config.toml
n_layer = 8
d_model = 256
n_head = 12
n_kv_head = 12
head_dim = 32
d_mlp = 704
vocab_size = 6795
activation = "swiglu"
norm = "rmsnorm"
norm_place = "pre"
norm_eps = 1e-06
positions = "rope"
rope_base = 514000.0
rope_fraction = 0.5
qk_norm = true
attn_scale = 0.35
bias = "none"
tie_embeddings = "early"
parallel_block = false
extras = ["some layers without attention", "local attention windows", "paired heads", "shifted keys", "gated attention", "norms scaled by depth", "capped logits"]
init = "normal"
init_std_qkv = 0.0304
init_std_o = 0.0062
init_std_up = 0.0304
init_std_down = 0.00458
init_out_by_depth = true
optimizer = "adamw"
lr = 0.0022
beta1 = 0.9
beta2 = 0.95
weight_decay = 0.24
lr_head = 0.0205
warmup_steps = 472
schedule = "wsd"
decay_fraction = 0.252
decay_shape = "linear"
final_lr_fraction = 0.02
batch_tokens = [32768, 65536, 131072, 262144]
seq_len = 768
doc_mask = true
train_tokens = 329400000
steps = 3148
dataset = "wikipedia_en"
Each number is 128 + 24 x the weight over its row's rms, rounded and kept within 0 to 255. Layers, rows and columns count from 0. Numbers have three digits each. The size before them is the row's rms in percent of the matrix's.

# layer 5 MLP down, 256x704, rms 0.0955, rows 0-157, columns 440-527
105:155135222150079132149138125136146120127156111099105133126133091127100118149130137139172103142130132178142121120145131101138158082139134078154086109059132098128158126113185146115116132096130075114152118153117130093173143137142108088143105091146112108154043140075095
093:117138131086165148110170137106052096092092106193110169147117138142107160079086102140133113084168183119122133152096100132120128104134164097124143105164113095160085139096142117130146118142109173105112108135143137107123178113115130139151144072085118108168086123140161
099:107093139171140112140115106107121126147136083123129117136100142112146136117085116116102132117119141137108119157143130135136070110139143083132109105139122090183120159150135109131127110131096098139140083140108113094144167138133077146109104141106171163122104120163142
094:102137116204194162147140125124130064113137115146141179143145070127128118123136136109065135157154130123132135102105139143124138147178150127128093086131106145107126134098111103169114133139149143137155107118149113131083143115122128121159129185135103106119152135131132
100:095145159092110138114098151108114124131131138101131093173110068117137086140111112126110147137152163160109154111153100119138160128137142157127103099141098101144160163072164123108100132139116116144171114119124160126140167098119109130126147114147122148160110146136141
095:146164142152141106125103105154142139089146117151097142074137147127094115147137127136144189152123132130139161148158105116153094115100123139169154150124141130125068130085147156123126111125154090122121145110138117169100145133141088151148093139120146126076111145134125
097:083132162135093059118115138175105099110171118099142127123117156143124144103149108141115122137100069100126117137141097122079114159141110135129139133132133180079105110185101137134125065158116134122131135109155120148110105142161138127119155101104125120137127125136125
097:084134104123103142099174109117161121120103104148084100143121130153141163095081172112101119169086118156154115141098142149141135110171087113130157076149132176138146134135147114155125172099101166115125102150144161127118152118137135138122152111129153099116079106141080
098:148138160140134131119174081113147129140099103116120116126157126155144129157099140110140101114134125122140136123190142135092118176127126103129132161144137166160167103103136108115168106112109128162155100130127097124108158130138104109088123100151163120115131168147150
103:194127221116122111114182147140159158107111150099124142139095133096117125124091144105130117174152123121130130097136138145159137134097121136119108118176105160102124127142125188143122125124158139090115126108113123098132105106096134116129161144088136150102106126141138
093:135103097134130110108100107093135097143123146094131124155162106108139101125150081150100148084110167139123135132145084165141130123170170105134121098134128122137140162150137119137119189143117124141097103149097133093134143113097152140161132129123139105128166134127120
099:132118147114114165148109132152089072127140131162104117161144147133109144131104138100135173148148123074157139142167139105095137123067128136133111173182134092142119155139108149100118133128120170117137098104155147139082140179133141176167141112104079163145141130172124
100:130120114101138122125157153141081118114115173166100155091119141149115152093136106106145134145136184112140130110124144123125173171142118128107124117114101192152132156106101142128118120149160101130165182079143121089147151123081104179134129121135084143138121126146096
099:105155132144138115127124155126089114173133115151074167134161116132105075156135152141104103123104123129114114152111153101160144108149127171107145089155159134123119113120132136130141148156122163106144121127126098118086091103120139124134114160149192152063091125107123
100:123141092123150128124129138118163150143131137118094165113110109116106117109117124120104083115125087122128113177127150111113124085149133109116146152144101066092116125133144171116157130128092166120127146118142144150087167119104136135129114109143170111113095133124092
100:147079075119118108110171136110152107138123092142133194154124081106158154130126145132104102192127138162115132118151133159143142139150180173125102090107147159118110124176107119117120142106079115157140166095101096151112162123138110110138069154144123145132162178133093
098:160075132096126149161114139137146116098139117118137149161150101111157135132122116106134087169137140114116100140122172141119083130137133133128122157125106164146113129210110106135120162123124085130142107112135090117110123086136126110133052123099130116108159094154177
103:121097147135121150069065136187151107115093130138134120113130120144134108143105125134123110071118115131119124078116112117144118180145091130122139097141138135153072105177142138109146112146153129184112106112098118093102132181075127087140096143137156117131182122103146
092:116113105081107149120160147149126108125116160123127134129149156142103158128135125082118132085131126151107095110155073107130096121091074117197159121102136147112144136122128157105156106078092114117099137130112105126108100098147161118137145146154161128136107158131115
099:130141128106101107120139175141160128116126145068148124126146133149116145104106059112097163127169145147100123139133083093147141121122161147168198129116154102104161157151118119102153150081126126121170159147146134121109162138132126158147124092118161100135146134086126
095:131117166124131094139111129141093124131113107138125146128129119132082137144134144137149116129136091118150142129153121130130137140154159099147103116125130120156144123093120135146130105133107102121172121086169125098132108126148106112137116134107152059142117150120129
091:128134159109121135137092141166160151101135147151148161080147134116173123102123190175157098133116115159146118111139159113138134105130096128127141124135088121164113106112140139131145161113134137147127112113072136148128142106146137148120125132168118130125189144126146
098:108078170132139121123111157094112131165070122124135132117115129136167144129152187146141105113124117114110153147134159134125126138152098100109106102146133110127133165162065112162142145128123152138088133103141133138097124116124142107146116151157106149127138125102124
094:151126109130127094164125115120141120136134125157134092111132168145132129156114150118123117152127135120107176159161146109133145108132143116118100077084108100135090122128146163124129144116126112080113094163110104073094120104139162119171105131112165108141113119116107
098:120088111136142117128157136107125155130117132121163105100146141152171079123114142117116164133124129099136101121098117099110133145150174149119066142132119139096113105074131055139128152082128096131145152128137110116124142083119117116136148139170160072142164149141126
100:145154140113147142174107094127146129122169091106110102094108087124091140137152153118119127105123123131153101159106125155097150122111163105144119111122082145161113141153117128097138092131126147119117129152154111133121139160126154135176110149118120146136111132132134
096:094102126113136138122111131161134118128089146159106166093166144104148113125139088130115172146111106143133140088142184170124159120157114116130106087125113127072142099157084153144140121124151132119085098155128133154105136138122136100098094151164153159106112129142175
098:110153107139088148159107133103103168119162188152110107089082134121104126118117070127103149127136118170157107123140137092153184115126089085152115097118125104106137155137126157126077145113159106090106145113116129092146134115133114144172144096097088169096108149128101
100:140120149104155140146189178098168105130119101088132107142124129124076091122132140102168119138141148153128143124145132078118111091128112097120142096133135140144126136139116116114131109172116109112140107166142145146134155131154126072086118126138126080145111108119097
103:117141117163124121158096156092145111133120214123150129090179117124127119111136125130147125117135159102118143125131123145218120109144123093195086152101160113118111109127164129140111112137138126140117116159071142127128156113119151132155134128128129161137126129121111
096:145096171125099123098122122167137131114134146141115119155117141142128190125134103116123126087116122114145119062130169125151136163112148134136110118131138140115130122122112139126107148158146064108130136099113104184152151137143069162133110137100145128115112098154138
095:099083115161152138144150115154152120165137112139148094172119098107112165123082107094121190165126127149123135123120078101152109149126108116158129152149110121124155130101125138151166134115135111109152147129155127153125110170172112149142115130099149108061132099122144
100:084128108169113167139168133128113168129126129157144087093138119142179123163140144102136155082104116098141109153139163123087145135124103127138120131116193111105126088125104076123122099093177142143126142142151111102098096112148140108140117123123140115123162132112105
095:114147102107132155127165165143138148092113108144126115135117134129133147107127163116115139154094112152130073151139135115150165116127118132112142121127134194161095105128135165135100109128150143162163113142108118140121080170146154164125157138098199162181113099147106
102:158154134198145120069114150111130131152151124103109099122109092133091132116115112138141135052175127129131124110112134169129116151138122133117129111119106156114100116150144113121141104169143120127101095086117123142138137140140120127115184145168101051123156155151143
096:162067115109127090091132124121107129146137096118115082117110151150153109101112097130120113160128150127107111159130110143140108146096142113142112085134184138120141113153131151124128117142136154147119165121158133091108114103135103148090139166110107126106163139167108
093:106098122189146135099110113125101139089129126165157092155141151126149089159103134154115104154096106127110149147163087110144094125121133151108153133144126122129135113123110148118157141115140129151130146108117118167100126161127105118151134096111110128124193087123119
099:059139161186125107169140141129114097084141106110159165134134093155077148157187135113120120142125127153137121123123148116059127153121098123120114107087133134161172098151130139110156112167092142083131105094107123136131150141144149161138128049057111157128093110113082
100:113060125155136114138132128063178119095086115147122084165113173142113131167138131072095141117060134122101175162155114137087158128089144141140094103109162131119117119165135125128152128148116119116100151106117096108129131107102097126143147128156177122106157141093131
097:167113134112135116179096117121157068105102102143115122113112094151155161137151137128137127128125124105159126158088121157122145162112145133123127112073155091136116124155151137137133130121074136106118107121161123104120159119160139143141101120117117078106097125160118
104:137117185134144137179126136142168077086109127126138128148118096111149111149150122115110142120172103107086140137160116125147138132109108132156158108100112100129147125161132134119142092161131134133119135117118113104161108121102121138116160118125120151146150089134132
095:087148107140086166134091077141160129122134112090090175121100109117094125100153163108113180121118122152108143133106132111156136101170146135138126106128161077116140122134125085118100133116123161144129134138107139108147110130130182113127132181101146120104180123124083
099:086158137143126134136101171131089144118089133136137151134149130104140069128124158140118124120123077119089160134102134107116117146085123106114127127125120127091060145127138100107130106151171157160133107122130155117133148080100151163120168112140101121168119148128107
098:172188126134098163152129108148099121118148082134114170142155143130131135142154142127127147107142136163153129187136135117103136128107133093131076120157127062128109146103185093119164121156175145159145146091147124164124157138118115110128149152124076103135098137150127
096:099130149128153125138108107136151074128160129099160121090146097118116153111150139136107150137157130118136137177183130124100151121121108116115138141145149140129144141140120157152130151154126080124125108178157118166096158108115110106143126145115130176086098123153113
099:128146152159139073105090129119098082104055143148091132186161107119147111137147107109101090128108142095122107144120136156148129111165122135102114168116179087090174143109136128135142128134122121151102135109162115108079101151148099140080153103128126137146168148152152
097:127105126093131129098151118162117157097142140142162176149160132147109070154146152099124134153128126130137100104144150179133131144099145110173148137116145167148137130105130145142120162099059094156127124172132127118154120135138157103171099134146138142119090111144099
096:132125115145105131091126110162130115104133153140146125146119156125130137150137097115120119120142138094140145139160155132126119178144116130147162135157121157125158111089109119099152143118159145115096114092129138130125107127119115144155157139144121117171119133154148
099:138095082143118134077115115101166148110148132143154124133094129119136130151121112132144115113151127147114134152175102132147143109131115102127101126127140160106179123112111131144164126146153125100149137108147146095140111138125120139092101139115107157085124117147104
097:099177124106112108094137140134148103124135099078128126126112112119122139122122129096130127144134118097125168124080114172110142175155085152130126114122118190128106146078147145117100148109124133080107067105140135119128142144139153159125147154119094157151088118169140
109:180115112094178167131108135113139075146125060117125161136130156089117128137135112141172110131132119149124144113113157102121093137130175144124135132112121123140100144166128113127109127105127117142134104123117137139143137150112106146133117136121153140145144129099095
099:130166111131122112135136145153106138117121118141137138131150103157129139129122113125118120085100095153114118115136118108126174104117160135176078114149117144163130138096174151130111143158172103118132119119093133122159131098128087109159144117130108113105113099154115
099:154124068150113142112140133077074130130098159143157120130119103134177151154131142123086110120161135088112107108154158128116121098076127136103086174151162151122095146124117094106161143137111138100145161123120162132096142151134115133155136117067167147127096156122111
099:164180162132092140139115117155148143129156166072123123091150119140114127127145115133149121103130162149080127142197060115117150149150111099109119135137108116180105101126152118125115088170150157126134151128106135128124117195151147127138125137118123094136164121110137
096:105154128120144087137140127128134092131097126151099140153141128122161123144091158122150144126172147134136136182110145172136165091105073150156149135106110171123135076100112106134152098115122122117160101159124137090166114122089150108140139138131122133148153138123137
096:138102137145146123131152126141129123138106112103126115125141108165118113161099142133122112109093114068129145139122124118122131144108103129134131148160130122129149104124112138150138101135096130125141080101187128103115098108116144143145160179074148104124046145149163
291:126139106133142098117111167133110164084149115113148164145100151108117134118134140147096137136146108147087105165115162163156097126144147149150142109105160150151124168128100123148156093089096124115106102102151104096136191143149157093142096098105151133160119108133145
097:114127169149109120170131153080082140099186143147124130137145116112146161147145134116116119069109113136135145153135111112118136149147101128146126140113086166163159130129119113114137103195116126114096164131130143114118101072147143091114139137106118104132087113138167
095:140154135118133131146110139123099132137172170118132115072104115109150079140121099098123162088123083119106156172126083135103160109175123165133124140179146125094133128111108089145124157148152133120086149143112122107106140092099093162123132124145123153134140088159089
096:161143165085149137178135113152107101125151141120118105180153148159114116187149134115109184150136169114139145129114145101117192099096078113124162156118086114104117134092092139125108103099082155080085122123113143134111134091143110149141154129118166104120156136137147
101:126117144130125109150107107147195129096094080123063113121152100136131110149064138140153095133090137117113096120126128147115101111125112118129122113149106143142172126154131127118131124143136162113137130151143141125154156102156139133130107094117097157119110114083099
101:120170147128164135176163128065132118158137117114165124129125120136121140089151156126116154148085123093151088163137126139151150149139149134119124152149130089140091135127134153132107126144130112119164150154131100113150141117112145158079135116109122105167142128115110
096:140129158148096165144131121136123118115080157132122103143125127084161156120100117125103119119091134067122127155104104119153131107126119129131124146133094101129105134114127119177109105141091134139140121134133132131130142102142127137127124160125149148158064140142130
097:103145134127113122170135138105119113160123166138060136118131156154156153109159129114097135154126126139110143118087115104122186127139126185096108133171130106134148137153143117104132091124073127118149165135109138077153121081121099146158179123156104095148114083101108
102:159089163085123132145088125174090078124132126143133100123137174179124128125112119134108138121147094127133186153137140127143128125128194137161155143148097123114162107161120126129100145125129108084161099170121132096202138162140090126109143123112136134143119148177158
097:112096183105115124169123154136100131132137109104145126118078117113158121118110117109128082111124142151118156134134141106105106103126151199096156103128139142125125160110150120082145119123101121143133121167065096105177091121132147143124135121108127121152111151176127
097:146126105138115114083095104152143115121120161109144127144092119140106142111154112102097166127152119091160122115108110149125146143151128054180147126101144123131141135141115148101121094166155124182105111152137122085162164134107141101113108161134083130122149100156119
093:148128154109170115119126095084119169093135173149126163115136181127137093117117138132123147133138152147159115134137089132073142120132116132153157176138120119132156139118118095150168117111158092109113138160137137128136084121131157133124115120082179133111112107117104
096:145145140140152150136145129079174091148135086172106123124123158120121141156120097162121145142163108129093103151185137143140152126148168126093140144102098104100103114158144152145130121109132106166129138154139137155138137077126137136105117147111103115182125157128130
094:135167129124097109069155119160100086135094115112151142111129134130133136107166130144115117099121142153113125107141109131140106130122116070149124088129111138090130119122107142119132097091084155133137137142127131105145142167143077100101124129116155126114153143135163
100:134125117109158151097131121123155149128157125129104083157112091125128152102145046080114146152146111091144118143118127127106136158135125173119082099132081147053079109118143139107160137106073126123128107120123138150164076132106102111145148139164104154127086109080130
096:114143132131086121156144108083134150121144120118090131170170129139151146118123154132122128142117186111108132121124098103157131135163099133136101134156108151080090089157106103133106130124146136130180118138124146179155116111140196109142132124103107132110158144133149
099:119124115118117080136161132132124121180119109138102150124121121134169061131101096121096130149127096127089140157148089114150109154105197150100118098153136141170131126117161139133110155135150113179122131117119130133132163131134150156117139091149141136162113138125103
091:164166110109106090106069136140136132134179159116120094163091119144132128103134151085162111123104138131140135122110105125113103098139154177131108147135150133129157145072097123159112106117157093150069175149099110129106136131116157096159130102127117154115138114096096
095:105148138143119113162139164151152143114178120149120161122129110088110140136184139082120112137109143134130137136127105109116144131074139118102145111152105118114164112181133177130114137132101086136124117109162135125091132146136141120128162108121075150117160126121118
099:098166164144109113136139128140090137109146132112099150129137168171143129114134136130170131175154167115117096113108181107124123158146115150142143100120164140089151131110160110102119144111140147127127110130190110136106164146163106145141129134095120069134144130125113
097:166142172131066134114111131152133099114177139167127156114162068114096124122147119128132116155111103143122157100148156149127156130128199110123107099150117140133115164117096145140152116140151092122094109148197133125125132092124129122148178127127087145166124158118123
100:109135113110102123123135152095155131142118169119116119109169114130113144104119117108157095104117124145109148137115108125121087075134112110109153150185156118153124107177115098149131073167133148115111137135188104133125106136144158141105137175099122107114152132127101
100:082183121112129170136109113117113152135138091115150125140144102091133097106131112110151119130148132084095124133122129151125140086091138166122156120137118119134124140150122119131093152116124139124115101113115147125132149107106154140068148128088128148127167132122114
099:130094109147135110123152106143142136135115107100115139139128122103116166102122095145131123095102109139144139119102126154159175101140145142133114113118117090171134179083156170128140074144091088104106114128129140133148126176123127101142134179073146141123118089111131
096:169131156112124119129160120123177088109101131158129125144112141119146151159097176083136164108120126148116131078077096171125141173134107111139127123102110141130112102118127116159135094134099144062117091151096122120089133130109128145150136126108124120137067151114148
099:091141120146102167117168089072129150146152131114148096166109116106119154171138118139163121128142194155117147124139124160145063104136089146117124123098157099155132155106146094134149126081108152135140125133172100150178137169130127132155078090123117122149132131163080
099:118171110088137111104126109133162099138151116142122110124128093164113113125138123102112124116155110119110168143176109097143163128150130118129103077078120146128174133123119156156128121107142119130135167109129089097150134098134123143136143104131123151095166118129131
102:116131131152164129148147099136116156108176147076134093101138158161152123121134122148125128086149104161132176127066149139119141168157107103142130140102121122146148137129084102125140148142107165128128142165082123133107111140113107097156090131116157101105117095145151
101:174148116138147096058154121108136133122120138124108134127118108144121141125142126097138113101120100131125112097099139166098199171125078146105119137121160123138137143074078164153091109129141074135135144117135155075104121137151106131157106134101110122190100123156136
103:120104114104157132106143096143116153143117110116137140167157113132114175134073120090149078110114051158129147151062158138158078118138078098119120112092154116157116128106158120109095118117119126107125082158101098133137174159088154112116090159117128153096155165080100
096:129148140129092157096170139148110116149100120130131154106103110106138131114136127139112093140183103117133119129096145141162148184069087103164149119131104152141159112128159107119091087107150162118138128135126158130203156097098133161136176103121118146071183080143121
098:107139111145096141157156102125121103132136138133120132103093156131125143144149124133120107162133110144098122148096092137114116176157134100138118064104115146157130124157130081122103123159105115098130144106073158140133099110136138151157167108114124126097169115132124
099:163110144129159105092134129144108117125168082074117116101140100180149145107134089154115165121150139133172122129110103105149176131118157153155109119121130122115122084105125110099125102097185140091133116119086152175153095156154109149143130105126135094120097147145153
097:123102118116107128136123139151099130105128094144115130133134125129159138079124140122127141154107133173103150083150138136142132143113141136131123112142122103126084141106138087154168136109082147087132106115139098156124111103115108127124103077167103096109119118128136
094:135133127132098106123131152175129092152127147155085089155124118158085122131095153122100139152158128117173143118133105124121132099144148184153117118086167124106145135138117114111109127124143161138131168106160128123118118152125106070095133148143133125111121131089125
102:125104125129090135106110122169128064162097171099147128128155136132122104104114154156117132132138143125100096137132155140159114125124117133151159141155134124127106160130117108109143089157112101126112138122136138151139151104119120136171114144128096192133132137141126
099:112202147131137116145102146120147129170117128134186142111160087123109099121115130180146172124163134094109135158118099155176110098131162141152109123151135132151153160169123151129150174123112117108109168107139100152134161148120120180139156132135095165142133151137132
090:152125155136174113145149088117121098123099141160130110132186137100092137129107112123135098117128120156091111159090191143129119114102139138136089149147113135141144135133121144096109107105127112141137114130170096141136145137144128131079104150171108123115093123150168
093:097070137129144090124147092095144120165101158122154107112146138204148153168170111134133142156178106118132134079121152105123116126173129135111079138080124143106160079131136143125165188107164127117118157163130106153130095115096103167141126114142139141143138165111186
095:135093097137135111149076164083121125123131125134139147104129095118148101120117132150140136147134086097131145116144137095140099145088091125104140131107127143119124115115127148113101099131143139140129139114147143098150114144111164154119111144108117114122143111122117
085:109109177141124133139107127130176139105130127139126106155113142164137172112123115105102120106100095144101139109107139131100128175132164130126145112134114148098166109094126125138112130143102077107123148113126137118110157106164159092117126151102093096118094105131130
095:174131109157145147128097140077084130119133107115149118164106113092130156147083129153108137120111144122119129133179162166140124133170133184098165114139108082099070115130142147144078113129121108106123147138133139121113139097138113165139145140135173125127120117136092
102:130132122123126109157113118146113132096108146157114144133149144102160151109093128132141130138102119099141161140088131178109127141147101147098140161110143079138051092107137135132138090123124118103131126115123087147069156164151102130107129147155117110137161162104113
102:090187117056121115137089108153155140104138163175126102102133150096121092118129089111066133118086122117114088124145177111147094127154131168159134091129140132109052112119129164119163140106112117112147112121105150127179100079107084184133124143130134161152130133142120
104:114111138118085138119143114121104114116132128119133043139117144106128125113097173143118123143117165097087144167140139141086152108102119150107146109122161136128135132138097114108151084163160151107125153132105139129104127131121149094154149137129140146122114145108124
097:139145136145087151184132150092132149128125125197098123136146149138113153107155113115087102135143123100185151123152122089130081157119106151105175137102145123178091127088113108133107158133075126106159147094077153139114191128166138140108117123144117147117153103140119
097:124103157134087140136102101140112117134085148150107151168120090116139183162129130111136113167115133092111138148082161133100105129161137093144146124149124114112085166103090137139113121129121183171111124103146149161116141153148094138119155096154141104120123115106155
097:129102124153152127101129152149141140153090155113106131158116126097085095094148104106187125155148143139116122124123135132151124087122145157118098055119133150107128134140148112166128149122151154141148090151149125093126178145130135094104064132159133144129182124145064
098:087160113113143152122102144134140087137120107103126170139093140132101191087114140145107123127126145123156102098082147125168128155125157101115146119150147095127089178159163117167145121118151083118125144145140113139162147113126123127122146163134159121116161106116114
106:052159113147081140173104115140143095148129140149103143134159151151138136128142088134122133081112111097142118081121065125107136136100138123137143111123102094123132098133114157105146114138135105141125110148138122136108101113124114157172116112179076183131148098199138
101:143130159121150110141164088121121133139102091099103142139101112176108133119148094177125095112165183121120131126130137123196115147147146122124107125143170181130102159118123154127114101100140096143131119093128186136091174136168108116195114155069174130132115165144126
100:116093128131126096150143157147161151130122147130139141094144103121146085079124089184137085145133165123100110138131144099167132128144139216095124105118147125111117100138123128133127149150150129141146129157136098115125100123142133135075144115152106111097159181142136
098:162095119063100155129129133129119135116144161110105133172136183114147130114097116118129136141128134143119131120127116151133180094081126114143121126128116102115162135103103142130130141139136118120133096110108140182094161101148150100127086147125195088117135157129133
100:150128128133102165136128114095113118163149114154137055147166130119155134117157128121102089124117132091099142107140146143154101109123140102101181099121077148114137122173116138122145150165121190104143130131121173157159140106164129161106106077104138098094124083116136
098:113151148142102112119116136123152141136109126112150132070111103118144137125137128145164132123136097120120121105124110147111137139143140102137128079104192092184166119134134120169142130139096131071104181115093121103101123184091138128163140128115090096115186152155162
099:109123171122136089125164155120130117105134132115117122116088105089154123107139119104113120162125115147092107183131169097122159093142124118142118114156112147123189118184092148162149117128112124138117086134113148096174155118126148082111177151123125150144094132126138
100:174123106113131145112114102149137119134116117120107177190126150161181111091145123158162097157136127105117135120162141155132137106099157085127138133099104131123167129123121128126101151121148158125132117073111157119085143132106129143122120146104109163102121140128146
100:097110122125117139124109130115145080129121133131124104165077105142128117106089127117144133159154150160141148074153084128173133123073090096083110130108167083158126138132114121102163141149108107173167067126118138136115139094129096152144134148117122157106120105178119
094:140154076102151138074115132148132082130122143121148139115105137136170127144144136114139103091161123155149116100140095163174149149159095085113181128155139105169120153170109117127195160127140120143153149101124182094156145052154120118131118105154102103129128150153112
103:132077125144106150138142118106118121145144134138132153186119116148127114155132108140119108120104144138116126121157167140122056104165128103108126137181174084144118142107119146150117115154135147148126131132114161137160142164132141103153162197112141159131129143139133
099:125147123106098122119140142089130131136115114159125116133096089139128165101157111106123151127142134124091084083144153113112129146083088133095115095142089100113133135159104108133114099117168091123148138111130164156109112146162146140119108083129111084136173088121154
099:145118127117111122130145156124135109087145107146137123080141124131168160141122093135167134119149158134126131120150118154086125133111113120095139153154155168155115110103117149111131148129136106114131146104130123153136169147093117162142113149104110110099087097101094
092:093106102138121108137114115114122135117105151155115134118095146138103130106168115080158111163113120147143098121147118164109146127144157183097134114127124102113130131148150151126152134081130130105090162137139121133111128116155125136153171111112134113160093154125101
096:096129126143102132166111100131038135155130114143157124083159139148090123154112091128078106122130122107137135135149156163113128126123139107097099169106173106157153124120119112106106123128143128113133119199132103099158104128141158106138151144110179101117093113097082
102:157109128122060122134127119092118114088109078158140113101110088102145137135103124156101144118113179110098123086151146123149094137171136134143144140159117099139130097099129164125134131155126137125129134163129124131121126149116108139119125148167088120120134156196139
097:122097137150107109105130111107126152130123115110123128124154148110094161101111154091144083071114145128129122136114132161150149100113165156101121101068120150127124129131132133103130083141117089144162138149122143102150117127126143135107116126149156155092114137092097
106:126166093123137096110134121090132131160112152123130150156144138131092118141133137139135076067107161124111127131125167143109112104143108126133140145106092158134119104148146132131104102130138081082101155129107127125156115091135115151173136124139107145141126143091124
095:122125136125184093134135171105111175085123129138125200154083140180123130136112108147152125138137135146169137106092130127108104164117113149125137084146151122152171088148104166154157137128158131125162110169091090108149133142119111144138135102115103120162154149119098
099:152142126130152192144108108126138139159169148141106145118101118139097112105138124133087114168152158123117100106108142146110171127111127156113099107122168131135157136137115153142088096088132086075080103105135148135134113133108109148133140172080101130137078142124132
099:210125152145094071135127175161157132140169108134150108144134096111120126156102127132117111140174093124120110118086133110161110129150125157116110144126107161088131141105118144140148107111122128122156090109148107148131124101134123135105160153091155096123111151109127
099:117128090112134159171103102137155097101136092119119098143169125125128146148099095134115122123164156154139095110108125149133143133170154132107097126164157115164164103097156122126138152104091164109108157153134132114127162136123096117138117099131146123124106136156123
102:103073107110173151135133114136093150094097130138135152123163157150137079156119185115158136120170110108121146111100096167173170161082098119141151134124116136140127138123159127130141166148111177091129133106136173130116133175158130092108137153146115114112121106144133
103:095175124109149156132120148122114137162132155135130126163121109127109121163144123115137096161152140179129140130114104109150125150113145116143139116110128114113141072124107136116119165147158150126131111134119148096155125123089157160110118126154108127119116101125108
097:094128089149117138118127156114150131137123073167137059100097098123104099114136095160104132102117137166102107140143099118125170120100188140146138117143112139120111113134122126116141131084127115108120136132152127168109106065124095133159119134141124143083113096126136
098:154128122137087159104163141108157133144130115162102142163151113153133112125117102121134141131147140136118075126124170147155135107111149142082167146108150126132138144135103126115120120139107119131143101138105134137159117163150073143138102148124145144133147144126122
101:097113123153120107134148131186105103126121168123164115110102135134142100151105102159138088105138125107129126136139106126114139134119126111182139099119151167101140107120140118134129113147115141153133186145173101129113130089144107103123129136119155184134128139131127
100:174125149120126161129110147101124166155055143145142099135172109148138107174145144135086115140137066096143133114106109141135134079157095120141129105129165163119122110123143139113125132149063145084141120134130148134095134144129124104116088152135114109176147160138127
094:112101171110178176184167147161189144101175140118098118120159105135147153140147148126147134109116128128146138090185123152119159114165126139109098168123086116110108176123115135131144124090147120092122133130176116121133120108134159143109110133144119159111142094119157
100:068139160112150111143164123105095112123088142127119149148132098094167124125107139157149113135149168148115130131104151173153136138105129116135122133124176141153131109107129091160117123118101169078122131111096124141177143132122113081118109103084162095121156131102123
094:137103142116111124113149150141157137133124154101161097114132148114127140130120144159142095067141142118133102096137107157131112096148126150117098105137126122148130148115116162132137115155104103083160152186111154113168144122123118108111109166165112148142094114100119
100:131125122119102112114093138116118131135152150157105095100130128119105091108154112131116174106164143095148089121154093104144128066101155114111092114123113122127113113107116156155177106153171174122146154105143118120116126135123099152131183109134154124111117116106151
135:142111139110129148151147184141110140156131107128129103136096107145087096154186128110099082097148136127070145113144150147183133113105129142100132081122144108184133109107158141100127092105158154042173116126112175126128095126110137141093117128148118098121105100122152
102:128097102110117100128133112111143117133126130113129151141144175133091100138109175165161146102166134153116133113144098134155110155120122159117105128107203152126084161120129171128044134137102118124092109131136130129110101149114080077149104170151108180136140105110090
095:092126117084074117142079126171158123116134112141138099136135061112138122162170112118135083102107095115124068145140125138145138094151181142148126101080106105108114131157092130156132091132098127108096124154146095112115092122127156152136128136068101167108118129127119
099:127168125139108142138145113089125103095096129117145145154128111113061118130117148135159131168125164126131080122156123108122104139098114118158169141148117106111104155141065109114133139124132095136144144117125137114099125136100152106152164138128149115109126164139174
099:137178137177104113145135127126167101115123132124096102154103145123138142144120137106095108141114136174142125128090119149150142105145125138069124121141164123109109129136112149128140140076088080127145128134137113109151135095099155154139110100130094153135160133117124
096:130124093099103085091125145179093139094136124146106129132088138107144126127080122127126075129139180165127106124114152164156140101143169173141118123120118124140122080158112145122138135112144058138125154110135119137113105150117146107094107139157128120136151114154161
097:156134135128134164168153097164098117099095124147094119139135139134161128165113133178134165128084112110138149100142119122148119098180116129118135124128132142096138120115169119150164148143134067141145108157150122152151120135158141118137099165147106107128142087122123
099:114154096157134153105146149154132149137112113098110132108106126122167069108123037126144132160104099159156139099161117108170136137162134128120124130121122132124160155146110132103137150147130123144119127123108127127148099095126123145139135124167089135176142106121145
091:079135123092138131173170130159123133142115144155107109081121096093105121059158076145107188119148154115132155152110137093107147110159110108126150089117149133164122145096127109102122175130108081131123157123171118126145116149112148129128123115143136146083090128161102
098:129140109147135120107138103100106103111104118132144149124176102112164092110107142141161100149147136110113131124076119145115100065152121155095153121074105139131088173107127147149112130133138188113103148127115131137110155130134087107109135165119152096101137145080104
098:163102134119145151115101153160111128116122131166121143166111126108127125163137133160107157160170111149096116107110141124128125114109100135146141140102153118132122104152077100153153144148114120106110160119138150150082118137142141159122135078150099097124136166178182
102:119178115137133112156157123147121135150135142139096096158151071112105083104153114080101110168154143117084102157136132124140127099121124131132124140125111128086133141113145140141131128119116151099160116123127179148128121107149101169127108091136147108099136132113128
098:126093103090120096119165121124099108116114101132144158122117134135148130145147161133141111116165151156126150142149109126137125119154129126154156210132113151089147138143122134147077138081135096086113124126151137140153128141114144145150155152088109139101133099132088
101:132140111115092123145119149101136123123098119126119167137099114136125132081160119136142134145140137146121099105113131158126112107158132133162107117124133173151135165136147101106132115146123128088120106108135127148128110101150128103111112145118109093161148154125118
097:183141161104126159134152175094149142140126150170113110139144134127121141112114144091117116092116112100139121096139147127098099107114151153133112125163126156141160129142127115127101143139139128113148113178133135153140126173084093149100115154119155116108107129097133
100:106131138084168146176128113103127131113143146110109123168107118154160146169155112106134171133145134128141085138124140105128113133174127125138096181123138121167140114119111118139116111141112128105142123121172160129139144132123058125128094155109148095132138092100093
103:119170131129121135130183101120123107131105120104083143164122137089109113141136091131121175105144109102088098171125103134130118132148125111115111090120131127124139091123127145095148087147123141130112121125108137145135151094092137111100161140183108123134170162108135
098:127109169145097096184160132156137113160140124138116108104137158107089135116165153099137164119110154117179157108094175139132129137174121113090139123123133127142139124124106152151101114092119131114154127125151156116125132110134111113117065096127117082136130142120100
096:132093139098139125118166161145129112115128142124160141080122122137146123121130131133087068156130138129140135122097137123134126111141134132137124115134109127128134119129126112125113109143076150165147136104083168089114120131107100117154091122120127099135115119142177
093:172072121116099146125116161084098140117104095123096132125138108112125181107072110175133148173135132112134114125136118112106137156154129088177131141114137114136083094092107091107153110132138120102076145087146122127172081135136111152113118113147130110109098096096131
099:088164092145112123118134127097139120149149136106107142061107147163124112127129102153074141083128140155092120135137099086154136142120149113125112162164165109076126121130124105155128139129133134151121114122112145133138090105133192175142123120139132145130112121120118